Weights of a small transformer language model.
Size: 20 layers, width 128, MLP 192 GeGLU, vocabulary 2048.
Architecture: RMSNorm before each block, learned and rotary positions, biases.
Training: 144M tokens, 4398 steps.
Each number is 128 + 32 x the weight over its row's rms, rounded and kept within 0 to 255. Layers, rows and columns count from 0. Numbers have three digits each. The size before them is the row's rms in percent of the matrix's.

# layer 3 MLP gate, 192x128, rms 0.0818, rows 156-163, columns 0-127
102:143094098135137148157105142141128080144154105160125101155114164120211089126125111057113089107075169100120123172158110125098108073118123149128131136120115124119114128098086140114177163155132112111120154057143143126135126153095111070140101141170058115139109110087159086132109184030147120092141123151138084108153150103044130137087098167095122124148042091138073103118074143064160089118101
097:111095098157144109164081103094102150188117112145177132112152066132118033144176162101088188125124115104137147159130160165180125127108151157080120105070123121193115125104140087121140115114144149107072152169154208106111121124148174172163060131178124117154150170096127104135095115124108143080117084192165156075123133150126216100160138157135129076147102135138129150084137094117130122142172
106:155137132077098141120070151116133136198156091115061139139094182105113033128126077136095135160104134146065172109117146137120088150110132115130082091140104106117124145150126144132128135103174168175114155209115191151116175177119149099131118152084094188096154084163129108129127094085150122135110100133076144077154097093162153141146093151074171161148153152151070124086144179111136195125131
100:160091135143108196109150189168168182178139122115105067154159108100142088142168166141097103143130146118129094140173165109107097139119114121094202137121162109128084168114109089135089161139093186195169161156073128079160138124156104162123072067114151093177139118176182107145106160112101094158047166132092161129135182072147148138133106159153111134142169099153140146149135148098113123078138
104:151168178012078092163093109101171150156154150066099129086103152149126104090113177144156156131192150151083171124109110090097070202066115145136107145130093094157113178105141140170096128086139180123111124118168107158163141147090131154155158134121101130156112118154100125089124136158151131086121148130196136149128093175084149049144130089099118099104118090140109114124131084122125093084116
102:105122107165178150124186163110164171103156095148070149128142147162073109099111127029086104105140185105127117073201121126118145135096118141144114145147096122066128132130086137107108185134131092138107185090108140159126173120131106162126094137127150144208126099118185085079146117120108127123159119067111138109060082162149082192124159101129107107091104169082170147089155101147140100098152
100:121170147080210124109128095096144124084128131135115089125108175078093108104158129137140130159141116139067091129126126074151110144064128158095172206102102038152132099085160058125106126137142101123127080131156136117068138118140145056148107131116139136157176181077111161142142132101117140173107088133099119178134124099115145183133100195107204113120119145108156101118148102114059097155103
089:142136108179124116122083160128078082093145142105118167159113113152078139142140117117099137113134121144148114053110089188114113159117126111071117097084177146101020078182164108120124100192116155119152081166083097150114088139185193182141196117111146157054151129174152152125123108134133135147074135102140143111139112161126159184135072074185136141135125144157154116138105141089097113126128
# layer 3 MLP up, 192x128, rms 0.0783, rows 156-162, columns 0-127
109:142107107186164126131104097133090081083109120136099124190176122172130159082085122185142142171158152114153154140090166143122148101093124115137135151098138124094109111108166116158124090188134169126168185172131144128122147124132192143112166105171170096099172176135127140123193064132200219134174149110139052126107140185087129153088088160080120072133130098128112146105141131131110153080107
097:179149116124170119146095153113136098154087113107106181136108176124158119137083108111155113121176145150147116091112155174090080101145101125099151195112135128112159085090119070061099111100154151111083137099134131145175079054120114168144108146106137134099055093171159174161179130134111106135121202081142146190104155131142097105100132113108184088081162157149097086155047132129114143078108
100:157169128141130118109081110130110057193143138162087133153145149136165080160175172134111131138090114172090171126078089121127122140150098112096161149137118095178146131163126073051124103074132103113210192099136139106151117106165148106155113125105145175171200162154150100132106133094129106111084116116192056180135153111121183145152142150111166128102105082154099133141119143053158173122139
105:170186152134139183123119254096079139102109101121116134152137164091146188130131138151193094116075148182101164161154153127151072074140129137149121141156130136188103150188118073125120138115139059125106110080095145136132120081142149097150119124096112156080161084107143119086093108122208140130121077080172140102139102133142173171121107109129088083124137089175141165139102109156118119125114
099:091104143090094068128133185128123175199199161084137131125149177168180123072149156122105105165096165097066115141177107160096131120118158095113091159102140124105129185099130178074062161158103102112066146062100133064162118161089122127104114099115129131123122130143144184201105104115088103162139090123138113109088115153162137120113151164153136109079083191146119094132112136162107147135107
095:150121156111124145079189170132095182175154115123151160162153183146087048078090153160066193081115151134124157091106141107123115121137075125128106140156144128140047124118125106155080123170182134122113185127124125153109148125133166177099155092140144090194055109112125157122116133131111087135166182135130138129177099176109151121119099150116077078131139099139141095069145076159086119148072
111:156146180173128127139062142139110150152165048162155096053040111124080140176083133087083111150090183140123097102160117136107121083170131096180142120090125147098114101131185134097135137159097110109164107146069129136114156107102163143072093180125139099073133158114146117134119083115103088112147131095133081102102172141140105168105121181107078141141076122098073173153159159157157140156143
# layer 3 MLP down (transposed), 192x128, rms 0.0802, rows 156-162, columns 0-127
106:150172086126184117100095161146097114124077098075195147201165115123120131152087158120145205169130125131067100107086127139095150110152089113136097154117111116142166110137105171114123178086162169093123136149117136110099144068193147180118095118094126090127145128123142199112173143182105130208096153167133172156105084147107144114129141145131135042093187096112149121103120148182126139116153
094:087112132119133077124148103137140115132165143178182109184118097129127180161072169183151100102120107152188063054166110146130145051158172110129111090124194094121118095144117105120121143063133139141092115165127162106098182092128170150133063186121120100157140151072117123143119099125094155177169097103129155154120109072058107121106100111112103114168177091085153090163118127165115143110136
106:151140097119169082120064122101151104112062116123115168079078110072162097150098139214055132108092095145167103136037136183129130138144099109142101101207135115152186111127117119125126138181130158137121157130143091138188092118123136100164129082123169135135159168120164136140134130117152141147063126104134108132136077086191124098157073118128204126127143087159111109097070168124116107134112
105:180133127150106168150106112161127156170095126118113160115113118173099167100141111086204171102130113187156167152070123133175143114184145152142110112075188115123137099149053120087110087063162092090075138090127079120073125162149162131140112090083124135109119080149091152163115133137138105119163084082129090122112132192135136125143104093100120104100130182120114164168127125140101021142095
110:101110146122135166158124093121142151152152191070091158089155162151158132120193107136158064103100125148134132124162150149127151113084148138150140083126133060189079162158166156110077165124132099111068106095094148084098097111161145176122157134145186097184097147112176115126133104173160128160168150069131074137131137219155134124165112152188176151097085098109160083101160139164115109134150
106:104087103127153181044154138109169172159147127150170153157189149165159122104086077110120163082162122122182154097056116127145090130077102152125121099093131078183133085134159063122155168159108141065078097125178141087158168132130165139102138108148155109159131078115151138095113088188116157131129171123159140086109113197092151092107075119105160123129122188121158120140117123164169114102108
114:154168111110124164175156167186143133060095093130152139113111140132147092092121114113108080181099121136140152126106148168114165068109132088171088089185115159163142144134124174139113073138143104078110218145113119188213121091112184198114121157113134083068176130142106176153145138192126127074106122166109168111120082151157090115137124170143148107143094115135151082155165138115156128105147